Weights of a small GPT-style language model, trained from scratch on English Wikipedia: 651M tokens.
Each number is 128 + 24 x the weight over its row's rms, rounded and kept within 0 to 255. Layers, rows and columns count from 0. Numbers have three digits each. The size before them is the row's rms in percent of the matrix's.

# down: layer 4 MLP down (transposed), 1536x384, rms 0.12, rows 21-55, columns 0-127
# gate: layer 4 MLP gate, 1536x384, rms 0.122, rows 22-56, columns 0-127
# up: layer 4 MLP up, 1536x384, rms 0.129, rows 22-56, columns 0-127
down21 097:111128162110119153087134114142152118143123119153123180127116129116125070138091124089150152147096099131167118145139088135114093154120172147150076108136140122137131148186089141111113118157128110110105081138089163102145151101099090107159124105119128094113128172145108123139138161131132090083133146135086102124119114169105140171161140117152165168137117084166135132154137069117104143090107
gate22 096:100119136129126134173139089137180148154097137117107127157120153093154109104103136126146161186097135126103122097106095135116126153137155159150148125168103115138133108142130071128100136110150143090156118120141120087154114199160117121140088132135115104157162153110160145155119126150078137122120138125178102085143091177125097150109141114148080124146171097134123152173121083119129129107091
up22 094:134075170132123119140138150160143089123109118111121138158135109139144134116097135142152145115110117106160131111127124124102122176100131146143124114110109174120091149128138086165099161143171204104123100109121108141156086159122134138148096120110100148115119132160152113165138117159138111131084145088145109101164133088123155119177141147157134125115113130122110108133141103176078133107160
down22 091:132156145120164129080140122129132093118119116147101147137139109109137146159136114117103096132092138142110091105104117119166126140164122097158150154114122103092085159129109180107141040130136134134140106173131133100130132122144132128115149125137139128125114120135129110107135142097067125118167110147127092138096156132144164159124160123123142141120172136161091139140133136108107104142117
gate23 106:133092131109123135095117143123127171145127141118155078158136160130098158134108098147091101097125137182116134135100136089146177108162154189168104108126167108100099140108139116102162131151142123116124140144102115149149152108114176120105131116121143129119121116130129150154156132111143177162148159058096120139169117117116118107119106122116160109154111110099094102148159108101106129152145
up23 106:165149143140099114123116158124071111126140142076136147094150105117124128128156160100102158082139145111107125115127108119138140152133080077077109135135121115148149141147130136099094086128102159153136098112121134143075143106122095131149170117146105122131135135149104130128121129149119152127143120116125121110108094097153159133125156119160139133149129166186135114123099121194086107146128
down23 106:155129161126109112131089114137115181106123108120097104110095187122079129129116081137104106133155106104106115135106142139147178136147150107134146104144133175094108163113110094101124115179165153140138137108149157151148176147145167122122127143130136118144130161093152109114111126127150170133139111121126117109118128116081156117099134145112185117104150132133113076140108124141116134112099
gate24 103:115111145176143117150151134115076105134131113150139094160130156114136151145091137147129112148131142111137119152149106139132102161127115135153109138196122160091124112158117103105144098139133149155193144135145160098166120149102129149080108092146122139154115105088116091151103138148113119102099080145155106098154154115104112123120120106102149116108127173098132137133114100147093101095132
up24 104:146122208142155146138135135087117129105133142156162124142106133121142149111159145134147132100117094144168138157115128113129144120182129129118105131165135154094125106137118123096108101125107118107170125178160099161141114173127107132144106130199125142180101147146130168166122147134156126116158137168138146097140106130146136150153109088108131137101150132105165117131135135135104085131122
down24 106:141130132141121125147103128109137165119115121141122135139152146121133139108145094136091113105124152149158080118096142109167160123136125159128145127074096137128138152084081142138078168113110080150150119119141110132166128118151115139136096141123129135149132160151101185134124068132146117112120161099153084153128105138168139161132117086108084109140150158168091169110100094133095098121122
gate25 105:107170103138107138161132147122182130121143117100161170119107113098107149090135136139112131055120152171142129145114124149107138139122114162138118124143155121125125138124157103151124129144098134133104167133161122128088107125085147125138142117110098102117098131161083151150106154113126127129124143113130139142110113167099126143130150123092147109087113150125120095147121157161065138129148
up25 107:122165088149135110191126126154164112133114110129126137121115100136134151113138134163163181129147139146165160106099127150114140118146137160145128124117125161122132161115136132135122084146133111111111147143170112112104107137102138139142154105085097137133118079089158172099128166122118164114137096135146120111155125117151123117086127165116128105137122120132126123149136118138104150098176
down25 101:133141144102123130115079132122102096123155116089091139130124099123157092118115135117137125119110128157149068136178062125152121115116126127118133119117135149144125091165116161163125080106136104125151144115150101089127183155126121133119111118088146115063089133167132152144108111164126094158126136184110136116115110119122115164153143105124103132116146124153069108106106137102158167092141
gate26 103:110164123132129151136159150183104124156155139128126138113181120121092095106151161088097118121115132135068144124116123150150122139136149123122155123120099126162155160093127134112087114131116122161102123115145149086181153130076109131124127158145095125123110148126123112138090130152132099108136126137132124150113117150088152130131132129106098151117094152121156110117132094120152111126129
up26 102:080126136135109106112155136145155113096108103124158170152145118085146113124133161151118149125146130066128145158126080143073152095127108168148115123118112079146111105092125155130171084136123156125124111125112143135178092124093132171134121169129114116141123148163115166092112156123112124104136139099108112101117109154119131127128095129109130157126117143130161130114085114109154106107148
down26 102:134108145084163160129189131111116119116095123092134147129163137094131124161138071087146121144087150154104150114158136174139133122159150116129132177126134153143140127133124108146148092098116156133132167133096149087104173123114097171117134150110130093112074116142150167156175143108128121128150158168140167176149156102118107096101115125130127201119147150118153092124144157126151138126159
gate27 103:165097134135142110126131150139152113128129125099085140123129120136106120093179135063132117113119118137167128139108115145118119099174082140147126190104137148108092127173160190158150147133125189087132113087115119132097153145137134122180119166118127101155125161110127148141094143138126171164142170149129145114147109110155134105138157147148110113098109152127098108173096124141132158139116
up27 098:107127126163161127154125118163109150142137130113148123125110124184095158129093149145128128139117122164084122108114150122099118102115089145134116079145111153125176103119173116137093098100173167188209125130145137103133145109079178133127155154150114132114116095140141091148092105126130114127133117128103143134143166133166143100141157107117109178124111095118129093107124173170103176138128
down27 103:078126108103143130131139140153157140121158120131140122172121158133124109096105128130146131103179184142125147142130098158104121164121130123163132108113121101150139176134080142085107120118118159191152142167114118106156136161127126161146122131124115130082139136135148108119143122138119082088119101112187151106135147127095139123129124144150135117173103098112105144124099108122159150117157
gate28 106:087127082145138180135149144111113136117128136140074113119085156125134157138136144088096097124107134157100169122140117141083116105141098133116095115178135116135141124115138113156134128110129120135157161129139133139150161121098131095096149111110112129103107109101154110083114116125097111109069134093148105154150153154163148120137147123182145180103130130096141130073068148114094128073109
up28 102:139123203106163096150091124134180139138168099148126174124153122102132104144101129120163125106092142137158137115161136127120135155077116127159109152140160144136113107149084122111105112137088118159130105132138163114117091107140119129118112128114075181141113129117097168144124143110167134144160139115103136124096140085151137113148088180083146135087180118172151135157129116128095122167171
down28 098:078124156102106170143134142084119104113127138120129126135084156108118136162127118155113115121155133097112143125117167142102120183175156139118157114176134130150130135132132135101164123152102114118141172105107129134102132132129118118123115085133180136133117172149136173126118168139066185122132123150103154101101093160141162123098136112132118156138109155143168134092125119142115138105149
gate29 097:116147119176166181116178138125074106120131142132122132154109125110132095094138149161097101139119161128159135150173115131117147102152144168140174173208093139094148120140094136113125149132096171152093128142101098167152160111131133126152084147164108119112123120106132108142117190125118149135105088144122126139116090125129091090165087172114139142138095100078139144154112120132102133128101
up29 102:164136136113115133173152127107072141085131132130079140115119138081110147112161092151121101130176142106109141171174164079153126129174136140146116075173150128146069121091102110101084127138156122120140109122167123186155126129139139136103130095138139131100159129142133130136129123113125137093122116103140128098080119156117134133148164115137141137178172108169146151133141136111110132109121
down29 101:111104136119176117078111137134105112098103141125134097098130149140155150107129138170106166120103102130121139115116120135073136068134130150127145104133100137146139151165099124117147087113170167130123134119143163138152128152147143081083128138081133142117114131149116126129115137144118109165103121116168121117106149131094142185150149137110115092132170113139096096150131071138088093107140
gate30 112:169097107113151159124160149110110121154106135136154117180096118140144122141101125096106086138142138101082127135124122103143109115089132113116097123158128094091129089126176129106115136119104114122088136114165106137147173163126097130087104088090130186139143127114172107160119166141125154147143157119156146121109122106149129110116118194130141153095102163111103107090120091136159115186123
up30 107:126116145145157156135144114110108131137116135074126151142136129116146132101122147150118103161128130146180147164170136140137115156135126183131118095110087155119108133137126141142102153122112147129156107167151121109130129123145121165138120106135121154143127161146138131137159099112125126150110111145078130153123133113123127179103138094123099164180103127137079122134090131115156120132104
down30 100:149125114150110153134148152109168101109097151177120100109089139140111111119145128144141099107102125149104169189156144119135093107147102135107124145116103145131103135128142156105093137102089119144142130102137133132128145124114095130151096126127080142145113119125184140145131113126168116154109142077122107130101081112180116145119135113126135167131134157099134194100165084094134156122122
gate31 103:170153065135112102082150104142102130140096121107140120117121168140121161097149121128088118116122118138165130097094124114175132147141130160136109107162082122107117125095109118135130146104164145125135157113121132136104132147149156131148112143147105181088121174165104119109147130144138142185089082116143115130129126107118147109103109101115132155135175096162089125176139133124150166125131
up31 102:190159128139126115074126110156120143153111098143135165133093128154113123114138119172108141092158123164103122130098118073125094135096152128128136121079170137161131101118157162082123129101172129111079134092119141161162131125127114108142116101129085137091132133070139085106157112146161144116085144147124103131127108175121140113114134086148140141131139112159112123124118108122134116129139
down31 098:108116115104108158129153116112133068105142117130111064114098131132131158158102106136108138116122113155142116138122141132147111151143070147198116086151110123135100143105116161133103156091117133134136119132156109109118137162104142108103111195098138150163138146112062115127106123097163096137141140120132116128130152102126142103103131109160112136163124109134137113133108130137121079112100
gate32 104:129130099121118124130091130143140140109139088167159132131092144189114161128155107147162122144139133078155138141135096139129102139109163098134120163148134142098104114075145127128129134155148115132178143132140116095139129156133111120148115083141095118161139172091155100150133120131136148149079103149112117138134093130100159165143108166154144112108132104103152147093173154082145154153102
up32 105:137156157124101139128109140129154125112135118119127152131157118144149089098135119163120161143133116118121162112072126172098107149102087123164150132129088163127128139130089121064124101143079115074122166143169097103085131155120124114149121146138119173138105115144151124130100090121137133180148123122097108146101135138178117171119140141156155177145117171142191129152117128118118115153146
down32 103:130148101104124120195124153147124126142139168162150076123137074138087118097165158085138132148146106119142144151130125141142119119110115190124086097129106119091080134100171123131135146144159088139118116145133094108079164169100143154121142103138116103131125165107148107112133184143162154071108127164143156110130115142113184137183141127139127101105133123115123164078098117100090146118101
gate33 093:111118108120088092159186130121157131150153126131146168103116157133178135121154118121120151108122138108113178137118134125131142088140144137129103179203126121083099127145130135146074123168075111111130109139123116101159106140082126121133125149129125107139120159103106102127137139147125120120139121181096104134125111096088132107084112140157167148146147095134151151132108089114116111113117
up33 095:123143102100146126090144107109071132127136137141106117097110115127117104135177163081116144157111121139126119134111115128117079134104103161123113145167139149164125122129141114105120150102148138140110100130129152070130107138129091079114112149172113141112099088104143152121118108148139103133117103111132153139158184120100129112141096154122132142140153193128113175127137134121158153061126
down33 097:122112122127120144125097135139147108118126099124056169180094086125153162151120128136085139102134130119149167140094097165122128101133128124113187112137113167137107125154123109157093073150091167140119140136104119120126126139151098146145119099106145152145110153164087117120139141108126125126140150108113112129149127104124147120113103151097115132135143067171122114167143114142124125129107
gate34 096:132134129098082159113102128117137129127090129146066071118133114131118098178115117140099074097114132145105183155126097107174136109123143104127137140110159096122138092142133083095094139134116145110089160126164109161164148135095148128146143105128102121121101103139156144162111126130111107100127114106139096150119139113166164121146162133160157104106105133108140162149113126079159159163110
up34 097:097137121106157137115102109133136166107149125154134110121145162123135142098164124107166136109104145153142101098104170140121071143134104145153107110094114140114095112146112123110139098141100106104155156123060134185152154136090129152132128145187095140159125151127151144094102126172095125106138144129144054199123124122109137130170148126144121137151180157143132128132101157122143119132136
down34 098:165158100137166124105108136139116101159090134108116115143112134124135129165075137131120111106141135148121140105095160076150177129125095104052132106124084148113146174135103126102162134122084099117108128153125131160115131089109151103160128129126128135113143142128106092118146121088114142116140126168094093124126123101134129198143112163134110138103093100165147151102115139109096112171124
gate35 099:110110126147155134147088095158148143127114144138144110100121126110126104115098135128191122104163077064157166110134153126134097135130106137171102137146125115142170162117101115096161128127133128119145126134078140113113135093116118125160115159151106123145131126141110067111117142140152149146129144121105109161135144131106143146114162115206084193146112075152135138129096130137152175124163
up35 098:154089127128124122160144133103125111145125134117075135091112144112132130130110102107141121142123130130106122126116148140126074137115107098122151183129118158165138067143143146111115157107137190087091113077154082087159118149105136104162131183105172157056141147114138092189080134138130108130140153160138167104133126096139122130118140115118163090101129179113092110110143143141136126138081
down35 095:123174167166154140096127104137181131144120125087066127150129120083164149143127165118168114109143168139114105098121138163119124080144140117058156145086159091113142156168110113128166131162091146140128133135136165130169125100120116134118170161136171134116142133126125139157082148073153149160118125146176116144132128100150123117187104097120115113110094089140117156116121145187144139141080
gate36 102:121158131132165148133149132142138132109106096092115113099178141147112114089084094142146089111145156100117120130124108157114133145127114138145122142075079140126122133155123112156119152164164124120052162109154121101143149130145103088103138083131134134108109151105137136132130094129152163157117163108184119150167084080115117103152133142152113115136136151162107108138086100141083166117133
up36 097:170149130065128107121142099139129106106151120117136121111146122134156105171095140134109210119190124109140129097133118161137104115136112112115091140104111114142126150120141089115117105192118189139118141108131157100144126121119105136175110127110159106096115122151136153129139117122110142144136108115150166137138122112134165136129125074097141141118073128103113136137138122112127156088119
down36 100:133143120127157033064127088093147137143101135131088130139089157150110101099097116114144084143110156165114149130148130159151131127152131131162102094129123141112156104130087160123122146124113109109118121148133127126145146139140127116105095110114157140147134137099108098121125112156145111125138139126118152150118078123161092146123113115131126139161122135115124117093165126160137092073117
gate37 104:113133113123126175107167096112103133120124112123171131126134110135115129113149149128164114137155122145097127140129147065100142147158141140157117130102138095143114133133064116140134132134111111154076154072111162140108126164137122128119108127149119103116121124139104153123156135166148100137155142148175097101132121136162161101139119108111152146128108145128117154116140095113122093066112
up37 102:153149127156082142125127080139120110118132119166153150120132135120152096123085101123141149122144161138124174163118145112139126128155138156142098173131107168126171135147149147110149125092165125140120106127159170062119150151142110143143140156159152129091109139110141094099111112133090137111120090174105159134106152130157134093122140132127108112152162105129114110131105173106148168148122
down37 101:067131116117150142160132102132137151102158103137188138170124132115125111169174104136198162110134148122130134136134156165087152077170121144132127101142111121111096097120165101105132094161179104126123115110138155090118113117132095116148103117129119159154159096101129102113106147099093155138143120096133136179124099112117128132118089119118114080139151145095108171107116140168120102147100
gate38 095:189138059135113133169091095144164093099142129057133118124109120111111120138151094134144122135150140113160137105102101127140154073119106136117127182099135147153128128135079134099134146129078136144103127152112148185145164161145131094149094116077162077136144140137137121125112118146116123114137136128169110132126123139133133127135137124139128138117140110149130099125115113132126206124120
up38 095:119094135145169142153175149121128150160126142134148118125124107114146139127134128115139116120110074116170083181129136139082104111076171111146115129160115114079076115108090114158083171068149158100114135151130126083131139115142136126099156133115101106163106113100144108138112159102145192141077146152103160119101093131109156149146133125103108145097112112096114127134140150113117125092072
down38 098:091137124092121110158130152107098126144109155133183098122126136160111119097112130142138170132141116134163121131136142095111151135095110124100136133113135125137101168118130104133133111142155137178143163146114138130104104165124131126169163112163126145118123143089145142132119123139069132129142105114146071137105093140088137150133160141104118138126147139100164133140118138118140143132142
gate39 094:087156152136100152121127145138088147135122171143173134112113140089139141122158140158119140129145081141144131111117142132169116103107114155093131106113138169130133117128128179110138141140129135096109137118118136159136126109084129113152091169135133143117123141163106124110122139144107148169119121146092103096105114148113114109057117137118153092097105090157102128139168071170084162072173
up39 099:151107087105164154155151083113135130120130113125091193119166154093095136097160118139132160099127054137112112107142139063111105112127139146136090148162131120150183114131106144107113112123161136142144113127163098129124090204148114114088129123101125137125125124159125109126132108114130093152141094151121131134145190178149127145079137107173147117138155180083116128132155122149152118166121
down39 096:122110154160160095101112107096108110150143142111138164099139134101169154115131118154120126177140130120130120130130127086150158136095115108118125091098124137120121123150138113139111177140124139120086126162135127119113135116128122137089088154137081103117114139191142127104090150144135158157110140147087122079141141090134137124118141130115129105136105108118109133105100174155118142096154
gate40 097:117179162173125154112146109111164145133133064095082120102135141159103109148120110136166143136146109136111152080121130159149141086135158132168144090101173111129087156114121139122156099149140133103158172138116100142108133144147127086141071124106143141189133132107146075125140095157104130179137112087113129097155106100133116138167168129126139086106126153140169146143127141141102134112169
up40 102:156127116112150185084116110121149152087085079147121125109111163160109103134163123102123111120142129137115149121154108145112135138160149089102111088146133087116155128116143101133141132168148106131162137119120109137139093126117142082132098119108128103146104139120136096071123149139115145165152092133128139169138118147131119146171123080106115087154143119142114161113136194120144151158152
down40 103:099118126138131139166119132158142094133170129111138091136127156112141192096148159116110105111097145143142165141133090138088124117115144104118135097128090134123120086114142136120149157119144134117154124129123149188107106097115102089119118112158134134115135100175146125147114116119154171121089099146133127097109123131158124135139129125143110079121125112141167143125114126125131113123078
gate41 104:153106124164165110110175118131079135126140169112141145113100118123142170108091106127138152101109107135184088118158133110102111119110082136112171118124159145143167148117100123133113145173124152144117123127141112083163142148170088130131104136148138147094083125143151125128124120124136181132135104156121112120137160130148143137122154084159126104166166120134148109146139088109108105150118
up41 105:108163110145093131102156104140108119115120170113156163098144142169127145099115123118134110122123121103092152083154119124181168130140137115198107121142131134127137149116128154134147114145154105116125124138124157149133169127151148122174114108125125140172136138160140152166123137126087143105122090159122146141124141140129138090143094111140119195144142151176136133090149116130090140123114
down41 102:118135135137162122138126143108104113122134101136130140177102103147129081083162092128151168097135158135132124130113101105082109130129169144119121156123131117139113109143105178110131126107116150118136130101112118205142132154123139140144135123159155181130090141129104106075131123116122163091163110084083160155124138145120132135104117141098155126158119112143142130159135148134107103147160
gate42 105:133140165105120082112155131138126135130149165116115148142098130096160116157128146144134150145130130137147109137124131137124109138090149147124170120148108123119152113151095122109153146146088146107121172102152126165159141140126132129160110128126143134115150097148135129166084113166110121112124140153138086092145108170144145150152068118083140149109136110104133120070135185102116084093149
up42 101:116116158110140090130134070139127134124165149166097099130111150136108128129118112114095123138136120122137152139148107154152126123112063134146151102123111192133133159109131119131092082140131092133122114132152123134159123115107092143124122148192167116098144112138118133114108110138103108148145140158125107148133130115133159147138163140139125125104073166122081152139153142069110099144116
down42 103:115128110133110125149106137149108086101135117143104149140133152116139132166110133164180105139100084150131143095119125147110101127183142113159138085151123078114121134122135121113136121139111109136125100154145106143180124095108150089135114191148140149108154181154120162115152118100112132115159134151133136124112093121163148153142112096153123147124095121104080140179101155187124136124138
gate43 099:135122143162108137118128150080148117119135116132125116119134115128119105177146171107131097134113133134096132150153071136151116079132166099100119132121141166119170145125125113135118148132163091148145181174116098112147155135098147132123119127143131128150133097138157114188154113142113147154147166117110156141077109135097136096103108104124170187121102120146135118135117149132125115126087
up43 096:132127081159149116096125135159148154142126123148152118139109153151085122110126064124104177117151152122156144141131155094106198159121136099084165109085145132096078121130099124115143113122096132135140112140173111120141133149157119114115138124109103122099159138135117153096105138113099114158131124101111069137117148146079128160179124108088134147106151096104089129109152157179109108117164
down43 099:103133113153111158180145164091107165156170135113122124139143089135125122108136079087114091087099135168122138117099092169090107127143122168166090141109118127190158138143100167148136120128139113120117124139124113127120141153097136129145125139165131165156079125132133103155131086113145128177144169121121178117142099118140143091111147130116131131118134136168127139097136114085124102119106
gate44 091:104145142115191140103148139138120135131074159118127134102079114147156151081143129120128125091161152148136132151154149184121109132177132146093093169152075139125118133114127118126130119141095154150124152168093114105100130101104180140140111121126117117114144162134122119143127105128138117123104149115157143113115095123126114128141151142078116144110093145107151128098090122146135116129076
up44 091:075124165136135126130133118097164120096111161140120135118135150131130107136098142108155096085140136079084172138151090117113108123144121155135111103131128194122117130149104140122146139120130101112158129090143139167100128114120111142150149127109141118159153126142186116122096145121078146139183114153111097129134120101078065149168109158121145088124105118102173167137130165106174091143115
down44 091:112122104155124137125140151141154093156127114159115121135137155165125157110163156136110095148150109127106072121125144128151100138154144128115136137109136110082138106110168157138128092110145142125108108138138126138181154151150117109145133128114094133120144131109094136112150123134123130111079116115107129092112136156147178058125108142121151160136148100127146104158158123154103122107168
gate45 110:132165143101140091137136107112114141131145145100068140172104155121102102180116098150121103143167148159108140091146164142130107159082125127092113121149126134112106115151122152127144111138135168141148206122119125142112139161093111123165122160125145146147131126141176161109107104114132114116116184135085134124143082122121159146145103117098129126104120130136132106134117153131126111116120
up45 116:143175158109129109108120155115097178106095156117094125154089114157133097135134140164105079120139139156130168121105150109168104104103103143122139136146141119115128088171145151101117164122124145104160125154105141134150105134105110091155121131060141149147136114167189115151105084123126139106128131136135118130144115150127124087127103107123190141091153133135131126140149115118131088140146
down45 116:099120169146151099087116122147131173107136148124082168150140149152168103120133105187161160136141133155166140104140142087163118132092145148128128110134109140144121088189112140108141116135120149156106104117103136098147118154092107141144148161104158179104127151150158123102138132084085163105163140109134129112150107124144176104123141117134141150126144127092135120152108110109151158115135
gate46 105:133118160125106146128053058108149163132099111132099130097168122120162126070137143130113085125129117125144123096181124132112136134124139105123162132141103096114112132117138130125135102166151174166157137141108157077136143127127142134140143137112115124104144128135100122130133143139125145127096165106139176172114092195133136154157053145122129153074156121106115148129130141134131128165089
up46 110:125100140099102128130054105075131114105128115134091118106120153131156158129159139114124128126107122092105117133178086129130131091108130140121138125149173128127131182140133099114119111155120133149191116184118149105106132136132126082149131116109138172085116139135078091098168102126153141133092132122153156142152152168158118118106119114189094099118172092113120117108108128142141119149115
down46 107:138139137117218121121118098136155137145162121131144133122113133098112161106162096122121069122139103105116142126120122147189151133130122113150132107140149116152155128181150120095135127204095171135129117116159143146096114114116114147127125090134136197121177171117134146113141109143146115133094120106128123139127174127143148118123134142080157088112141143151129129160112131178129133153121
gate47 105:112135157144133107140116127122146185148095116140164084157128129176132138110088141133159123148160121127119109130065097125142145119146141108105147161111157176110157148097159151108126167117091088121097122094081141110148087090124107111143110127118122111109171096103089146133140118125100117120135117144133161119145127144096121133144140124122162131110156088099161129112113102150127105151116
up47 103:111104173136060132103147106163163157140100107144173122183090163170095121136074144146148105153197110143111090101080103120158186124142142091096128147110126131102121120103122097143145169092120094144108115123087131127132082122140134146162106121114124104105165116148091166152128088150106095149167118132152124133145155135128151149089114042138091174158100121113130098105120129155112103160111
down47 107:151116130097082145131159139192134136138101133122125104155123141174135075145099092128100152134108145153130120139147098156133164118104147099128127154122145137115133075123117111129121130125146113144164139124117112127129130101110158086060116145117126086124144151183120138125084166069137155151170111135147109132166113160101171098081128137121126127138133145109117124114141147135121121136144
gate48 093:142110129100091144112122118126168137114122163123164132125126089112130073107111169148120081105116121118099121172144120118098143155094125140145113133152123130134098153123126143136092129151159160138127134128149154147126139134130130183083163087151143119124106134119118119137144142126077130115141143141157108142109158137132101107132098124124101091138138146150135168158103101143123124125132
up48 096:122130139154136112143124136141152151112112064145072150151143174116117172173123123143126141131139138157118138114169129148129168109096124128190154148084144131122103123123154127107145097103133154155138139163121199112099121125093119128105100151139118131107126158173163149169168104143176140111104135124114167141116100127106135131118158108093107126155144132101147154176083123128118125125165
down48 096:133151143170149122091123160103115136134136090103096152154141142094124135103119149097152089131139129127171130112139148124118102110131132119113094131123130130123103134124124113127141151158151136122091107097173072135105135140152147093119120156123119162187104114151129118115116105151152088110117122153140150148092110126184136127198142099080125165108132121097117106114120120105148145158079
gate49 099:097080148140151139097204117115116123137109156130123126151093153097105105171103143129153162061151134129123165165157111118143086156178120126147140133117107108084144140139091121123146149122139114125150104162127080154147115097094127138129132104126145145125105141105099096129124138120121152149113095146114150179099101183112153115196147088117138120100140095131123090107111150139167110149143
up49 097:096101090149145079139169115105088108140152140141135120168135112128141108168124134138128119121128128139102143151164125128180136153124173095153109154157145109073120183137113135155107112106140126138164112139091067137165089118091123086116104174103127127154129109123124083123124114102178152086116098104124106145111096147130098098157127101145113082132121116109136137152151158143143087130130
down49 103:143113141168132088139175106114131183178125152146108109131104137152112147123114085153183161119095162077106108140094129141115173123160117106087172163165105131149137192136129150128192120158114121120150130111113125098148125105137150161114136153159114095091065115131125143131134115129168166152129119156133087102118156123095125160163115102133094136078135142149116157152154084119112106122161
gate50 100:136138138118146101144119104164102174092146120168136136141151112106130066100113117122089175110160146088136159156131150125102115158101119105117187151140138146110161098134101093124128103117140128131122110099118168121144108143093113124090165118131142101040129150125146118110132095114104112165126145098105140135093121131102157116160162153125076166146147157105127084142105161121116171150142
up50 100:129073122114129103145141138114121151085128138119131131092130129140110094115084147089106163122086155099117124119108160080121176117111110145088171146144134104116148143157147184129081096146108094144120178128165109105138106146105106145134132115166092158124121096136176157165100127136106132093140104135163135125093112145118108169147115190123133102124129071093152133153086137076131129119104
down50 103:138084145100106108146161108145125115137130105105099132107104123108152127096070136136151121141091120135144092143143097140141122113150124136097147162114114086121169142128161143089182104112111117159162122116167110126175128108119121147096092147088118141127138141133098110146171128106131142113127129136130180122152157113150133148121132146138149143172140124136145096089119138097100110135106
gate51 092:121136135149138136148170170117126122135162129162123120132107141145105155121124128159111120128110100136103179125106123129098121096121150090125158113156136102118137091116147132137141110151129118142136198104171114115126175142147132118123151144139145147146084135149086146090124104165105160147147136117107184115095108156092090102176099169136135125126134169139047099098131159134132183153124
up51 099:160095123129122151168112128079125156117131103113102154144110117168107157099123146117136126112108109131098147097125142110117161086167151094123131115137130147081123143136149134107118130135077104138123143094139124086105159129164108147134129131109124173146119104138128124106115148142144119142079173122122167146145138144122134120124116134147140128106112155110108143130119180115114122090133
down51 102:129106125133147093131131147103103120089155101091114156157113149112103147130131123196118136159156104144149126103106179122141124110160135098128096109106139123139139135134145135089154144122124182127143123118096148117106150130113151093141130112125116137151143134116089115128134172164147156104084170147148132122128116160093130143120086110121117152140056100143103113128130167136105127196158
gate52 100:097161137110128179154128107140139084104128101168144133086160142158144104157116159114134122126114156195120120082147152133148148147147123137140105130115093136075151170113107181100129140114163105122146135077117167114120115111119168175137102145154180129118167164138097125121112156093155133140131159112077148128124150140139089137140148085171129184149142148147137080154082166122170109130160
up52 100:117101167111184142129138126126161120122139136164117146095133107078074147123134131093134067122155118120102102136063109089153130169118121106103093153134128113135140183100124140134158104182185108137145141122109138092124071121130173121115131119139137169100140122114085131145128125092124123131129125128107128116106121103153100073185154109113139158119155153128123145103102124156102138143113
down52 097:128125157120148144116121116153141130137139197130112158127128139170145140138135145154120162156113120173117153112153127112135169139131149169124100115108110110094125138179159155123147129149106124153117115125118185132126100154112165162135136130113148137114136159142136116147117208118133142142107152153111143152114105097116095113128123089153098161108162124140151092164092097166133139110145
gate53 101:143086077176138143137161154112162109122171131162129125118158138146107146149129131098126169167134092107130119080143139102135140083108132120083158125127120123106149135153099153136135127083169162118116096121138132115142107103102109083133120165152165135133139113104143101094139141101128152114119144121155123141163141174111129116080138139107128136068171113115132122117129146149128131156115
up53 097:096129145129160146122151126164133123130151141169116118142128114127092143196105086143091080148127127117098099127119117129169133158122109136140128119135113134138125140130111147099139099160132092148146157127145149167120160129119119135174127078102142110133093101114123171109133096122158118142148111100137151139111127096078097134152148142108155191155138158177111136134138148132151121086139
down53 097:145133163174119122103121116114123115128149175154089112065154119141086126116163162153087173123124121132142151078091125097104182100090067118087127132146148139074143104156129122141143125114068125129111156111132129145126110102133118107129127115157115153162169115108118091061138138134101157112124127150118089135151133154145124161127123134120097127102184157076159127099131131127155097168099
gate54 101:127124140076127108200099192136114093159115149114143123172122118156097149120128179138123119123105130101136140100101136129129115107141112145140123103148115135114157137071151126151081079123142124125103134117122155144145159096181141122121097144122131142152162094172126101147154116117127157125142159123130082112108154106100131137104160125130158128143128172158162171159144142134161087110138
up54 098:147130146119101160129096115144173105124159106168139062134111123148119157119164138129149109110123121156138132160149126136122129158108061110143138152103131127095123137156142095141090121123120119148112148133128173148127141090116162134120139124128140164100127127134120142113132124177145145070161173153156125067149178103150160093127056104153152111159161189138158129138148150127145133141128
down54 094:095105095142098090139105119100122115126135139151141143115095089126159105150122112126138122185130101111114110120140105079129154111098149154095101132124110106134161075125147158090089136128168125117137067135147119120067150105154128098162121140126116129149123140090121118124133087134140119134113105159138084127113117146109090136139144172129076114153133173163102180160111119147112115111114
gate55 098:140136105177144127160154118132111155110101111154125152116158159184126098159127105136168132085139106167099093166128147129135087108093155118108135132122132148127127132052115113154141124115128139123149143107068145130157121122117115127149104159125116124093108132156123143114166119116133117134160144118170115141113124116125144157150120102116078129163112146177096155114096086109143111148081
up55 097:112140163133120101141149129145126142109124144106104143124092132148124189132148136157109084150157136139080144120127069135110156177126124131135122113127117141120166107097146127071157092108124144156103088143087097130090127140102137073127123163161119119145117123126136119189131165163150124154101131125109062089145133134151149136121140083107118167080120137106108129098099126114132167120103
down55 099:152098082113106111142125154118130145106130143129165094158086110110110142091160122130116083109083116128114159116102153122115095114179103129126126182092137082105110109148128139158145139144147109130125155111135091121137116105056166108119113174159136134118090126114122101153122162104151100142148141125091161151125105114171111116124110115148132151167109081147112117132089105144148183091115
gate56 095:088169151163111148137128165115139161185169159152175109128143120104141148161137147138144134133154095162124150120132079114159134101102095141171143125142107147076083095049154095147131105150142083087115149132117125104159106117142143090119137142136067149109130149158089094139122137129103124117106119176132156135139095127130132097160159127148110152154092121113152115097118099148108157124069
up56 099:118130138097091102118116125134123085101138103101166120143125129135135093167148174076144120111126138111172140143125128128147122075149082115189116141149144176104104099110135106067109135161146126142143142154132132121131113122146137128152157136145105143155112125158125095134097148134123098105123110172126130165136141108179092133157197155161134144151154105129139118120141113130143116161121